Part of a small language model's weights.
Training: a variant of Adam for these matrices, 256M tokens.
Each number is 128 + 32 x the weight over its row's rms, rounded and kept within 0 to 255. Layers, rows and columns count from 0. Numbers have three digits each. The size before them is the row's rms in percent of the matrix's.

# layer 4 MLP gate, 512x128, rms 0.0996, rows 70-106, columns 0-127
103:123153177058111166097143172091190125117144209154143055127126135095101144190131138133088185135165129180156112162136160145105138125136100125157120112135140093110076079102146156138178134126188129102155096095062182133061176147130099111127113131069112121106169095077178134105095133164095122073178113133141140093121140100117103116145163153141127118110095118142183104166116135076125155105198
066:135116086110138141103137145155185083144115144107108118161117176138128123173159168169114088089180053133175143089140099126135162141131127202103139199132142094112139106156178146160151216162128097133144142164136118146109141135182103091145084141108222155205135121111115104115134114126114136092108121119150180127142151141167093158094136127122119134081124110097143162070102026118158145111189
133:128082143185099159165127119115132193082164133155149111159137122106148116093171102152119099120057184156124154148112168086086131154142132134174137123119108137092169148116132120162126154162113077152143085140088094149173127140233125064170030087168101168116084092142092114126115142038159170122131158154151091131132122174150143141133115120134188131156115129115159116158176158121121078104118
095:130110139121142150122139142121106123071201065129145172117156079178133077085123127130093146105088170106164115125129123141146181171180111117152103120122169079158112109117119127112117131137180137080139157116096031168213136094178082077124052116068123141173091125137096141098186162098117153157124097085129135050150092128076114113097111145130112122084122144138121125126131141097122146104192
101:124158079122129102134182078150102142134190124080119168116139153113151124146153134160126120091124084121100157108109197127171077111184113155184122163148176144084101146153153122122147178121140094160120093108105075173149149056182132091184133095161137197185137106168121074090195140067182117190120136153177117082097063110142136103121111133137143121147120120159102163133149126095143139081129
135:101073133126109107061148069100125136127127108155079110127145103111132144124086078103116088117133093107085130100153083126103128115096173090072127158129140133131099143144138161152088092222088080107100133129139163110125194137101151120169083132152138062152144114060202144142133115134010140109098203105093079115128166113115163129096110126114109081126150126186106145174136123134129115165123
101:109121120140173087097156121100169089150137217192113108154163116144105195133138143113109092056177083155100168109133189117178155112125150170134168126165151099126156089138116164127116121095122117142135117200128120126127099108107156150108116093180155093115095080089117158132022093181128138135117200116101121131102165145161061159112122162119125092155133089132149080159151101145168139090143
057:144103110116163159134100132147147166092123096139130123105106099168090095151181119050129113129101120088180140102117115114175107080131172083128140136170154154159195132096149147127126221058146091153153077096122118119207124152138110122210188115107116122145133105129169163128087109117138121144153102099134145148105083093058164098147116119132178155087128164137174173086136145076165173160169
098:077136117090147110127176138164118122111139123049182153118121169110150159086158158132138177093107124130130168112148163069155061123069089100097153198084152073054112116094114127090152161170142054124177154116110172107136195125126138051074104132086150138153108130117100134072160112112182101144123152139131105158189099140160122167121117163122157129127152134170189161139118125115124127107139
084:111094143136097188174161141111135158104163102131135181114091162135113118158144153150147126154097102131123197071167129096130080136132059131158108077115108080164149115128107087174148071121140109143129129152176162119146182103119117074141178198174197191103115173090120111147143107138141121103146089118128214144073097118091077125141102106175149154135103142100118133084075133111088136063109
118:115137189048156110169128156159106138117120134155177188101114119121105141172099167233125137071100141159181117135111163132068149137107095154135056141085193081182108159141050092165078098131103121129172127106120139083179135088162144071136119113140130092130111118103111136099092120125169116119139093121132140123136136168130086205119150147134134128151124125088152186092158140140166157129155
102:179147119139161193164205163157102150138117126184166179114140119126162120155119107126121160183130110119107179122130153171109108128126090133146108107123095110112180124103070118096093183099167158163156136116165139076180120166112092128158127120131182179147090135134156105074143135110090139119125107112133191177119147087083089180213160057157116182131112117083136116118086139104085187146097
068:127168128126147132102188151151148079113164126099120137164134118105172097117114154158104180113115105164160137159137176137142140101134105165120167135108161119096169144132196143122155091189113091145138097108193084189128111093135150172085064166103150091113122210171084137085124129124139123129102084176113159099178124100116075216083050185119183139114133136111127127180135124138089119165123
114:111133125100139129105151152151183158143092089119139121168077171148181163134070064142105168155206121165099136170080069152136165085123106164146186092091143131102072117136082126184136116117127071123167155140095110127050141127106143106119092136137152159206196082149184107090115136103150134127120136097121134109101087140157127146063123080137163118134102113142134121132070174076101149116116
114:119103069163116137113167141118117159080140113135137187163080125102131134114171199105115105133186068131138175034102123172137160084150147111154137118169101096102120087126128153098119139123170095170096119102190120161207109170120120149142177187106119182181159122148094156081135134197196161133164105149137123169163112128067123070120143146145095134148100141112082155149120130123096132120109
041:114093171106144111094170139120177161094141104113191110134090132203192133055087146118112128113162136144087154170099203118127137092140187159144145173094180071182144106107141129157140145101171125122128150156097137134169118175150165153083155119086086123113150177146142122134096137116146180156156090114125057138127107083141079159131146092142168101150148181116135129047178102148093122102094
094:096154136108170097103127152127139173108143126147115082151129130150114092163150085087146108144150141114202177116109116160124108127173116099135083128172131069121119163148136124051080152064180176109166134154075164120144117080094148122103183074122116142138135172135160134124193088138108114151108104152203096095140095126154169110188184090153121128114095104180134070060157138166109102077157
073:120153136114174110137115198167139107122164135109160104096103123122120090105088105115105098131090062103190168128087164108092152097189128154120168063237086066138174121146144158079112160100123093094115091176074157098162117165153130103159125126123091145112186081131103070115133147148126141118059136159165127138110128114139114118148119109143141153097108071085157092128129101141131092154201
110:126100056160128115135155101180142117093120167133110151107116093094154136155135133169145143139145133127201152107106132086116127139126140147094134057131176151173175134087132110174130104146127119141187136143086106143168115099131139089115050167146104221176146136107089099065109093089185122124109110089141136092096142175167188133119079160107129181191097120078113174110102148080159169099155
095:135120143175113137105127153151085082097102118122170162133108139122168150054071167187108207124144075128158106077167128119142095120103138193100138160101185140160147105064116137107136071163107078135074127145134092104117151131153129113101134104067104141126130121129137072136070162056138125091154139157136118074164191100161141158125123176108146124163166136114173138214121177128161123150138
137:124107166164133199173134116138145108105111113136172117155072085123112141058132139131089138143098110121149127091187062127135081160102136139145130163157139117164128134114096168123144147138121103106102157128158158113118177097157152121112175154124115158102102216095139132106115135210157107110208093147174185166107155145090136119199134123134147159078124174076196137114049089130107151079145
062:106167218188132062099119160105189121119159055095158114087164112082051121086151112139177064135102160097104158153130139140127090098141125166139092117138179174124129160155162122031098144134115129121155148178123117136098109141131141131127175179129123126086195125078131199040110119123127122148108150101150127141128134131135121128179128074138126132143160126132137167146101113160171133155111
065:104136129089140140114097147113161179134094167102155178121121109095155126152127121066118176178165092103128129114124134161100148070126188165103156066105076177089143065111193150130090129152158120124066181119159139146112116151139151139123144138082104099100125126194101076207155166131171169094082099218096154094140094129088123122158199160118123137143132137101072140133153106133111135116115
092:104108112137100084103127056173137103141164178129133158150126146144159172129134165141178136164051128210155137117127141099093099084143139175148185145097128133154149165140130120150133168122108084186128073127136098175183184079202127085183132183133115154147080126140129111136153130125202113215152145115159127143117114128141111157114088153108148139182139114096107147131107119092123074067159
139:135105133157159164129172143134146087138124118120132194089067161106144109142080151190140105175101068062107166150132107174124089132161134170124112090113133174102183109120141133162169073132126080122118094137119162138145167162118120161130160150137137160129130198121123131097184180172150137127153151126220171143104164135138121148205139132117116090137149109100126143075060052118056132135108
031:119150054134125134128097141153169146182116162170119142099140151119084150164177126113179074117096083071116150137093046124106138145125173132124127088198152184170098072115146121153119163117176104166140150099111152087187087175123137088118121147125089157137091118128140087167164098085174139088172162104114126179124183163152169155065148130123152161153121056127161078117147109150140113112145
041:119140121133109113131136119139134174131122150135118122117120090089173089110144116109144132133137149158149116189110160122152153172084114118133100164064106136139162072106135102188123126165170114143164151181091163094094100171100119142162072106126115147132108177184090120195139073185182123135127134111086237122119081174054110179121129129106230105111109118103111165125181102160126112125157
086:135143120150095174116123111155077071122108095089122224122141108115147109134083082128155096156161149101145090094152116125123070147172090143147119095138094143155178177085192087162135159117092063130127106163173081121087129178081149115146119201078134193134095123071128131125089150121169190165141187105116124119119184069125115113125092141124091158125120153099071119094109105108117145155139
091:093115061102097121126160140157175106107171183118096152053114099181133181164155162108106095074133145130197130127090122097121130089181175173148166107113162076123151180160112142119172154099086116142113116110133163109113125093152139075176149100097117171108158087170201127084134162159176130136154115120147153099153118098092179115121055188134102134189140136147113149120118089119115170093112
135:139131211130157179145164144099134137129118151118148154098120090142154149098089189155152161141083076126180098176153107130123085147160108141133185141193149118134174140072122151162135087145100115191121145162132111096116123134138123099133159164053133102073076144177085090144083126131113159088134150108122152102096174155136135185110029091135127140202161079158105160112123085129113146142158
050:091114182174174133099127143147130105134122096093101161100143132111074108153079151150128127094132121169210160124166143109134092157099188091122119133166130074199094059137096161091154117141135118108145095111126155084101206141140134119119106172138133164116096122133089131059118111133165120148127093149169170068127119148179183143125155101087146093092137111142151180151067180065183168146151
116:132157162076207148143111110175100116087113117157152071123069142176118143157154150143098140170148192145124153193099184144080146108159173173096129093131181062113129116075108160132135115118170158070107115076112155119171106155120133111114141100118157138101070136092078050117127127113111112107157116163158116069127079139154088198157191113158157110113106117112137150134120099127097150100163
135:156127168117172127139109167139129098100161102142169141148114132087131095095114129126136110098115115163192158153148109127090121143089094102104119170202129134189207157049070127092142129102117120108112164110101140139134128078158080060115146165126107155164120165100112117099199120145163140108135125102153182134083165139132127157094157076150119144072103167091211211092083108100127163113122
087:131132124083153150136116175123118179133124162051084130176116088117168129125128114094156127133151138124061131112135108102150129118179140057095102108169113087060221124090156106096131153099093144146104154128095162148122119147119120185152203140131102124127156219123135149170135143159137149127134154195158142099111125170080140071112235107140148138112156137089122102091153137131076105141132
100:153198152086131159105164162154212148139103150105096070124087106082070129118109183105129090114132135153182138104119070144120115090145112117106142097157139158098172104092179132076156160117097191149144174104094180152124155157080087141129133127115130155152142234155148086084095113144122114121110080135169150155147127113095131170129133149125115199105134122076151138131115063099175158135111
127:118130169159176088101144127099128092094092102159173146135099128082130173128143123122154098121064125104077090190121166131097180140121111138101179118113209122105110109133100089143131128170160156106144144133161106068110168091166095090155114124141138092088082112120120168036182119108078105140098109138121121167093103162206116119138129129125149095190115089100184063139085079142105173108121
142:119103199120192153193115151114171126136145180129130106132130149115151165085179115104120119176111109171134158146136145164089088090125127119120127058167131166173105105090156060085163161119074114144145084212182168206169131141151116123093152083146153114125130114134130173072115107121158113160208138088142112096092120140145114134157106090159114152075097112121164126053103112143127123128144
# layer 4 MLP up, 512x128, rms 0.0944, rows 70-105, columns 0-127
092:146137037092179143161131121149055172121151099166128123153089180123125060081076106211045149146118087136141112128131079058143132193067076117175162154101152145183165142116136090163144097114128120159090118179134129155126154095134095102121116104106165124196115157116129092135180107080088145117106120138097159136102098163116189129101104124126113127128124113146124130121135158096110121107098
061:143118170142054103130117168145131147108097176173131131106148154108126093082118090132098087092095067155054155150144214083161066129118114107116140151090145137065139064114127096125143075151140139114139160175107097118121121086142145084067085117143128082191084107098095099046092107063117116177139185108112138150098106117152119113100127175137124142193103107147144117146130102125139098101133
138:080159127027132135105087144167133118175140144200107083122130150161063093183170132148142152145146147128151138155089122097117133103095179096114145102087169152149091079155143105131162142141149122167165094153115116117076092112080141104157201087131102143159189157109137126198076117100125115076128147112145121112150175195171161092138088140128081148186105106145126109122124088075130149138163
092:094116153136164097109123173195172144145096102134175090064122164133120175099138123133158117142113058125143126123099173118135113140095123085114092129092112060128127093115122127144096120127128160152196058244135158101099089098152151119075117100110129112148117163085103135160105093151084098125069136133120098124126122112124161177115080205110140178152137107079141171152146084105139171185156
102:173116029164128129167177154147093113139162122124098096132130105158159196170144093134156141150160119144164127092155134083168115118055116045089143129124108170108137098157183164102132186109076154107176171076134141159161122133137093136160114140170099151093129165121165166087177150149185137158078133077152131178160150136171121143142128133130076100124149125096096174120090151092153131091087
136:173133104139089167114087140132155113148087171120178170159108150143131093108106135118098159122104186117174165184135154118159075151145085177159139164165118099139198132112145071155152128033165187124150133139048172071143098099145117122103147141113163151107119123164114104151123199109134094110208059147083131115126094144105089137112131123111135130069170134105148123146130081085174111110142
115:094182102085110107114211130165142166123124113163152163171112108151103207114136130094163108106162098103077136138113173168152133093212111123140126104122180075166162093156094124179064131103162117151123126113190045072140138123137156117098119203125170141154154159144141169155132160136117156183185146130131081114142137151172109120137154101155137097132114141124127168117145120148105143069189
059:127102126081148071128096143125101171127114147116077081088179110129070137107219116113077056147161125135134164101125135140125126139117136129144106185169146118090094119134098169115068172148121174058113164142104142135082161089089122117121097107180140125166104087118102154133146089174105098160128136137182136097168079173115149191161217142130112139075146157143133148074148114121105128094077
089:060138135141166111121075100116192125126170196148067116093159135151066145138165138131105176193130110125099148137127115105119090078105131078153156108089123117072167076119107101138167184170145114087158121144093113106102112112108141142154104124128159037152169165111108141158070138100105104142158069157160169153089047167181145105131144144128162100087133135163170091088134123157117100125141
135:108142129187120125121133135146108137162121035089085152131149060177094096093173152126129116146151134111071185074096096114090129103103152127106126112178146163128189118134114135110127181120109122151140084124213080066094097055053137137147140090076113088140118125121120151103088197158139132152135184139137143158135109119141169157137156113137046122168102141111123162126128137137141102119066
110:065140068113117181109151121139146121205135127105088093146104127137126115179121123134093123159170088144097129133086070132084075097154180075097123095111117111111128118094114138096124176118129139121115125136105149126116129147096107133118087098064132121151157170210125143088173176202169094145185109233155110156128144103099166121127179140146089110155140100141110158124151067079142127092181
139:146127125103131104166115125140159106130126184176155047102134169106128158137129097105109156107088112163105117189151157184141076145141114137144132164108098115169071163153104132132086139116158170093120114149043153085024122174175151108134099133152135134148171095128124081192154082119094142123083086132142067073102137157120106080146148177129172107126162112144148127123138045114139129149169
069:152137078123114104154155157115133092131131087109138099131100162157124112099114136144087079113111147103104189135104132119112144198122153123109145161134156126130049186140179065072160164139155101173145124169068128065148098156061111129203068143165144152123123132138105151052144135104114136128132162086144140196105098121152167164183104089120068082137139154083128130132085053115125114126144
097:137145048165126112175144139161140108133134192069146149078110122096126125080133141165159119136094177143152116140102169100054104170081088175133127123095169145113123134155119107167122120186131085150093159109137130207159169092139138084141084130158078169133132145116102121092177153051184158187119111134181129107135116105163176181142123146116120127148115159110121183081106199125105112089117
108:139118125167113170148131108145083144110182097135187129150110105133101144084106136105103048114056130172132121165101081098107166203110068145177150133146139072160133097104155155092132159142210108095108163109105119163146140136166107069133099114126112116134129122123166129094192135102154143187124152109148138135132169156146126125082133157156127144070159170126209176075123197076154129095123
046:096179110134123128137165128132128027091115120156121075182171104132125081096132093073106156145136086068140182113135157103127147165161075186105082162183140147110125120114198142096143084117138177152188128103154142119189135114129120128131110122140088121114085139102167121103087123121134176068122152100122106148103183105100122105159140148138085145241103137136144107123150191121105168144138
090:132187100112165134126100093070102126154113092148093145139105120072124124211107071143120145111125159128182118125142091155114135172149164121167084136136076107187155156108144169203180102065097128157071121152115103069141121121055141113131075195156124109098187136135171145185196148133101120136150165114158109149087155128105140163108083121129129164152109104090101105177133178154145119118118
072:103143155057114123102140140115152143162112154140111104136094166117105093153090105132197059191159118081123140148141109105114093119138148187147125114151088174141087175171197174139162172098074108140172148135187130162157126129062137125112104145135061177093102140148143107033106119192139138123115132135133147115123158105097129093127155106125088166069100093107102164113082092084119184114135
114:114184107117103091107128125157152220111105213136130142107113198102144151194085128135197103088147098080110137106105070089125145119137121152158147147115135168102145106142074092135148080116103135106177157117129115108079161111165144098174075104120095142105185138126166096123085110130128093149134083122132164113110169120200158081107167132131117144196152158113072125146068124124151137072153
088:094090113161116147135121074143143081146192040211147094102157111098132157142107151169160126123075112174150143074139117149111114124137123108113074133117116112116124144115197123155048127169117072112121094179113100103137081123191143057113094159132115144093143139104122139164094125183069136146107122099116114103074174106054078113087116153114152134086085136130184115128147109125144126118083
131:158165103145083119126132180108109166127094102144130109130108112117122135125138206150151082094118186126113099143157124123131157163074099108098113079155111174143124111152160145142127092121103125145091103065200046110109116045110094127104085134110142125083152123139186174123206127135043118130100136186100158196132145074109105144117120097134091182119113159089160124117133166187164137126097
059:076148173072111116120073131106197112138110108140136096120135173073070156134083125098107146138162080145215110118124134140100182124079106172180096130144088142093084100140071104108110110104096174151186151113135087120096100084113152113130144133110138199184125120143151099140139103088150127135109090141087133140122110199197111167131119108112098137083113105137143132130171150193162187078148
062:089112113136159060140164102092143070113115113089140090174104106117076112077132133169096087112115156107154146131116144088086198158103147167161134124191112118163111146117232053093116187142122084118134133146097176084137138108150120098102093116173137156143132150153118159137132110148138117060118123155121099109121161193177126110139135196115087106157153131164138185094166131189101134107172
095:068149091139062129107146130122133162158116153125124119128069094122091054124170138112120104166114067108102104119129124146157164125144132108120114082094157132151135131190133098206166137089157072135121097171151120194146116150154180162137151107167153126160118156131065131144091130133132079158159226074123106115094120109092131186072120127133155086154159091095118054074139106122106119102172
126:095067157106120122120140175154115096114161190135123100151135161135071137160166092082135150183151124126078145140124202111090148171067172149139173146142119111049156079068087166098137066120137118136120105147124151099161158046131123140087148109162096143101125121169111125086076130126080096117150122082102193102147156151196120121122116174140144138079068090129097119128146109151098173137118
032:127094115082179087128122167162128152143128097133149158081133141086106118149119112141095085056147108158070088118139127070154156167133098181164146153126157158110133130125183086113150116169162111119114137125135029114057150083077110105103085168188161122161101062136069058152162106145100110144085088070187170148140142133152163144151177104128120107082103110144133148123124105134130097117152
041:115127134099105087145148126152156198126107061142117160079089160115129126106113093173184102102136087156154148140113157136097105146093230119083183129112137159137118116100104162125151112154130100169110122136154118152095060115083142130126175149131121102133126138098089144074061134110155131098140118175157153119146074123084195139128047150105108156108097133151166095159095138182169125116227
084:165144076121118133137060108147082139055135176128148138109083123152080173134149091105081131140052063114128144160120162122105180148113140151108147138161155090113151097183095156097158126135143091140241136140105136129164125200159082101148198106082117139143117070088174133166100114121154113139166127183136121092151127137159157087143093117131131169171094150141179157145145157130148146089125
095:079107190131134153111136084146175091090128167147151160164086112079176134122134160145119152127095123159093079166143215110123162153083113127156146150080129061096114107143128113220127131121114161148095159190183129124149123117134150169117175217098142160125100121101120144192097102159136148141141117098134154110221137106095099164120095160113138140118159122116097119164125168083180160154108
126:132079172129100104116183121098079082139124062131145186114093114168112127109133112147143165195127111086074139177120068125124123143084165136163253153097085141136098119141160184140081141162117100166100121121123121118146148140099128156112112130085142102121081124136104100128158139181104136132122101163113169147150160098111143161085120117108111072160201115164112116156062048115124130083139
051:155155089197156097115173096128080130120143121090152159142135103107183181158131147146124119139103194109173121081194133133157150184070134095137129142085106044197132178134165070166067119125138125101099102115084164166118144147119116130141104160095147155108106160116108185133212114185143171100129126118095128151156134107110132147159076140123111136048147085103145145136132135079096157110110
122:153069077113085158121114117147170096126121137101107143133145159153154098099166159192116129040124150173099121149121155131157105120152070147078056102160118173133146167091106069151166092173121116178109128172116123156173162109149108117125091124108087101163155198119116130106070165129158141128127211131191087116120182127166088134136127149118152099177135148140101198135135116133131088142068
143:131110163094097141106124136138144201127108198131145159111130161121181150185052156140160158073098193142131100159151105111107092148144062133122141187150136108166105149182122103178115065156087092126112099134068156106066151142146122135189111113129154114118179118125188127052042142132108116121127092124123098121102140158186112150115123134124137148153101119133131183120145177091118076107087
080:149155217138153073126065142107122149091148115128184124107136086092075151084098148138074156133103121141191141088118157124083148105104132102119079090138171153136127081085086128141156082138148107098096127215169124112164095141150098094103165097108153112180150114126159103133089136079133149139177134205094125117134108181143113127136160161123098150112141199142190125132169170141172099175158
093:071149147085125134134084159105157151121157118119177096125170109179137091098165109102063094130094052091102184149151153128142108168084136117112145149187125183078180191130173099069085183110120189128131152107149140107149114088147123087095108085182152120111147130137142140113168181077131102184145132158125212156129111108099136154131179072147141123124116143120156160075150133103110110161145
123:176138084108082164119184116134139099110097154127116085148130128136182130111071180152144097098122128171143113068115163074163058155157129227123186112125139135221176145121144128118136106142147124099163152123162129110118140082100147112048120145122108127165167170113151158129137124151136142129130133093134209128120123122180134173121094201125097149131125126088178139088100114088146156061163
# layer 4 MLP down (transposed), 512x128, rms 0.0915, rows 70-105, columns 0-127
093:080151064093123151148141130076161075092228164192142119151129128125140106086092158116120124158106176160103145174093139130106123138132126117105083096096145139211103122143149141107118120146139126148113113120158123120119086164157156074157092168072105133196122157080189103153194084170086136099155098124104168124157066131109174128090139143179134167125133087142169135147140169072123171103130
058:099166115131129157137153110184126137130142105107159200108123138116118076135165162187130145066145107127109091142045159165115110191146095143097181160143122112064138149133163090122141157132152191160186134140102078147128192126141127089137151163106153089141162149110114125140102094118098105142136166028125145151122113146132165103110166188106144142098136137188191058155110114147192148096124
139:113149120075115164118144147155166099152108154193050111121134140152075149144131160155128154152166126155156114108121136103123148108082181135097154121106156143167086117166149146110137141117179196121104142135141116099105104106077140146171189077097089142168179147138148122245113107168107066081153077102123101095110116173118141090111106147157073151195054109165113141165140139123112102142107
091:128072139132179112133070105178129137209145155137071102134107149145123200139132144104152143118139074169088083116072175085061124107110176126063118112151105127140160114156154184138161119145120126145180115197133093126115168129139157091119168105189144100113138154081180133146121144147189094137116131108170057125113175137097163115146152161185144160174130130146105118118099155147195092119105
100:080169125142068145146187186131191113131082066120055094137095148123091182108092153138159116111093100113167156108108118147084123059120163133204160092139110141133123162169160119127101122099137116159141141136142094121184164169135164138141158107128109111111217147122109128133132086137213156108148179110108168143090110127136160131066125141186053107109163124096114115127125154100127086105106
120:103136128136149087116166126160120150146142072150066104171191162083100181169111130111147114133179108148115111106152132121063160128116163072124159140100110132132083114128127140090104102177102069165129137087187136161140151140097146108138120105159125092134120102100159151106118076146134165114070182141148130161159166142118181100126134184255128089152133120155098097126155165124148170128099
118:183165080155187101083152125130140109179191147144111103090128105061102141092078087079128145097133137116156087110172130083165112102137158132132119173144101154168152129137127117146207171175090103168181117144062154163198100117094151128100086094112154089146137103067158143148127136152132136111106131159105167134091104168105102171115123174084137136133158069092130102156123117084166058097128
054:122158127155139155133126151153102132152170112144137142138104138093153140087128030096180208101079135138134114173156116148158074163135084034137162149147098126172156126180106170151078156121154172121126137147107142081140135129094083162166162023104161093128133143159071142140117098168161144115064142090109136115063154150172117123131165114156140123157158081171142140129120132143185118136142
087:126136150088111150115149117118150112085169120149112164135090121179113174133152121071120155150119092120175173154104125124171154147100129116112129136114131086087122084139129128128113112189141060150155095091116170120117091114119183066181147108126255127152140128139124158145118152064095149066174131116122105171138152155107130093111163177120096156086168049167167079071104140163147081138095
152:112130157180137122121132129145095138183153057079085143138171071186090089110132164133138128148143133128080180089094121090078145099103127130119143132175122152131180109109129146133144131118136123145141068122216087082104104097065127135129144109080095066123138110123119185118086212152117113140144165128140138184163093135154187171184156131173034101130114148122134131144134113141149111098080
111:104137120116064150148164158132152146123130091109057131045080167153119149118120155093116169149121122135091159037107079115115137059115106116100117136103104070130117071084063135132151155094159104164151091138072108114137122120130146170149112086073052119205179137140139127131168140119122137095132146190129121114103150106101145178142139116151126153140139104083138148129173110088130080062077
156:120120113103096105178088124152159101136095185146162053125108186106137155156153126074132159096130103156126085168135120172180079168151126129121165138134121139140102158172126144140117142123112148085125148190041134068079102152160172094168107141131135133154207115123139099156136096113101154109062086112146086088098135184111110095119151159140204162123174102136158112070144080100125069142132
065:108147045093175171081162101123116130087158118132118122126084095159210104164109124152129141070117131101134076164164158161090141155166111140158156135162101125142127140119173167138176102142135132160070128106141073122156134103204154198163163122073168158124065078168175111087161151177094151079109127130121120129159145143119116119077130170115157173167117166116103108172181154133155147097126
108:031134105099120142096195137079177148152154122154161083148137132085107098129141141194102095147143164108120139157233149144084062129110117135158114150108143119095102110103172086095148118159125082122109084101117117139126104181127084133181161165154098143117180101217106066125104147130102097174155101147150127175140149104147116128127107145042077098135133104112120140136154154117123154099109
114:125122113155148158208164151093086156118154104131172144170110094132184093087144164112101040101141093136121166124182110154105130122111096085140135105099127088114101084158086114080092176119183128180145142100109102198152134144074066139130156173146116167130136152079151186112156146193178102188126132147113154141178102139096135139177144122164069127099137132139094149117173103146120143077107
041:089153115153131085048100194162142107073120071083094099168129059121181098158094129120084136164160150141179127145167134079162102151142156183156106148154095104087097106114082121120076177116142134183111116049137127151185096116157157142152120139126153130151154161131136131166158138144150088124134167089177117108211111163106099139152111137137090157092126212128113128126155094146084138125144
095:122129154220185143113080090129107128102119137155133151114134126132108094103131110138163165202127132133130117113126114158149092107132167084119103175093199132122144148116116123098179148177127139114094219123143153148104132083142127118106136153127098105110059132176121139141171075135145116235086127138152139091176120141120141173168061121091138147135147059129146184153191168142133179080126
069:122168179108076187156129180100081140106105116188117117125127102083132114153127100133148158120150109116101205151109124120122165164104175185101137107162083176132126070096143117116148158103106061123134138111123091166085118131077078156108130098187099197117115169095109112073112157154159121105189119133183151131078161087162087142079092138095094132129146050146142152150109097146164117091091
110:108132080120141171155148125114123169140135151164110159149140112137103156166121103139120097139138134158075075122122101208096087095206153178163178141159171133102056159165093102116137088222118161147121192107127130120159085141141151113117134143184131071133175135161088127111100138119125126134140107094184166151116116089155082130134187112082118109194180143187154142079146131083170101115135
089:180177098151121169126141073160095126119138097096165167191132127074110140100236156094096105161138153145112152154130148134164170138151167135154167077138111062125117147121133119153123152091133168128178099156132173107098148090066136141104085121097130115173104132151113042141104111138167132176134103149109146156116133094148103064085137104142102119148072092142113124042125095131088108151189
124:085160139112111119183191093156152197127199089168093112122149121177097147169152084085127125068146154150157109044145127104147115086080135107114092077128162133137135138125139155076155130134087169181156131082166112122079119084090088156092097148128174126117117147151117166145106104107087114112161106104093134126165163132113114117114152091192149098145093183125158147131145173100193141193087
057:110150187177132146090121085102105119139118134179094107151115146109093103082068111170084094084087075122080130187071136095180170152150108127137133163061126108076111095095163072170163101143137142091133151084141136089118154102106156131136144145176213165090127153173145060146172099144169096123170115105088111121122153173155113114121163142126152167096091110112099121081118141113093156174101
062:064126068115143078059152145169053138103150124133120113109126123178116078119157141120101091186112159139094132042183060114107095062083082143116106121166109155137143179136127143166135064132098139097100137111106104133149161122177118156105155140084157119111103132162163143120099099112071167145184114155107129102116137106112119077115141072082086084092118089163161159136144070091144134127123
090:190107131130147106132106190135099130066143167194052089165187197148183227125067184127101149110135190131150153128127129108096172075104152150088132210148123097105162074135141149156118181158126119150125113140121128056149101113134100139107167137119140114144147094130128137094125123180111112115121103163121138149161159115086098085162096155088133137091100140156118181162113109129128111122112
130:109129162116141162114155138121068126122141121146107194126053171060047138103110112126143087148106109103086171150128135203163083082110141163114095171169140139121136141143117118083081108106166126151171089103139125160124144088092180108075116124181134176079056109149133168057131154152111146159146102137123150136096157126095077124149169145035123155141144094094133112086115130115088165127135
029:145143098135127079156128149164071172117170135131113196140147139149109101148146164164153147140093126101112116134076120076175127109112162129122153165131078106155122160140112096055106101132143095096111143094148170179185089121184203161127157162134086133082140212094130120104138113150145141158056101143090116129081105135182153104097176148170092118119113088103138073085116099152122073186173
039:119136134186125127089222108145152105096225135059084132198107173159163150171130114139103165129153123126205165135086110131141150097106100148177181138159092089098085128134120200091108065148125156133168118146165106154119146091137102099107128091120062151137127107071171106142131158135152132179130157122175115141161082100132105076100128146158116153127112128122137066141076120147157127126137
082:121057108063128133133068145106065121129090126118075122128121185131142045122152187160188186142155140113123144097059164133089119165114100204153125128155095127155184144149159126133147136176116094139137154113097111135142092126087115127110156119117156095110098132116098206145136093130194160079155096147125126180073130089130161145152109136081117105112146152122173133102114194187155106145100
092:154115169113083097051080121088112141152139120152068094107050125137095130104119130121130131117146125152168128166112130176073113113146172138127101109155171226153150096094167085117104123144156171050142146082118069200105095107143110100085119125135121131143137141092157068141129141089105114163129161165078102127106147131132146138084132143112127157060088145090097189106141087191086107133144
137:098143099103114087185170128071070087108215109147123188182135143157109157130175090104100156140159181112103161142200111105128100131081155101153147166118099116144083083164158141107095171127110095141170110072082068132160168121078155148139111146153130108155116090127120094117101135155099165142095140145086131125158097124101154121137163098042075098122195124153089138153136114136104130078096
048:130088132092136198167011146143133130202125177160076061098120120125084130152092124108131131133167135185168149125116123112134150147152123181160095079143155115143087100145152205136085161140161189123126127081081091130136143120130151121144157147139104135138156148119165108154120115173128124163124123119166119083084129062068134113118102166191137108179102088091089123138097180125111169147144
119:112069077115114167126091135152144107147179144094108202123122138136147144100180162141113113048140143163151112118122117071184088136102118174113146141118123199145178154094166069140117114155120142138170108099108097148093185128144050066126123106119135052186168132194107133099107119165132166165078141117170113168087135121148141133160133088184147164072164163119137123131151136126121161143085
144:148129181065126164095120102108168142208122182071123146126142112148163180121096138162104099136146138125177086119145131162132074159166148154104112147164144104191098157130103068137120105133096117146125107169069151108080140162176178105158154115155164139142134147106180160040094112164155109146124137106170085101108167154157100189100147113038145123091129126145156188117128155113165096151130
080:086148098098107111110177117101117155147124112177090088157092142136083103119084155095125124120135147181118069086165138118111082117095100160136083092122070112173085119089139168142161124170175128152086137105172132123152115120144126122183163074132135030143152161101187081079087180160152177085071137163120071126142123123190130140164132154117152113108127135149138108170188107121112078080154
090:115113079127103131096182141121194123103123115157135155139112137147127123120115123139084091150111088140159223080094085102073143109038135093075137152122087105091118119129150138149165164170138115127124080144106114160159152155050125189091130112097196082047144175084170117140138117137093125041142180117183147084120137115129154137149159132115174148118131109077135136138105091135146095125125
125:147128119092128157158092120139166129128081097132105121093102173122147093120127159159068154118075122130086135052093189201130047151136126167118118161085168113103120182122135116176132115111115154091190141166138121119135095097129164108101083162111123151152087113185128210172109109156126198096160083123085127129147184132145128158105178114090097155115200110097132126143123138162107142059129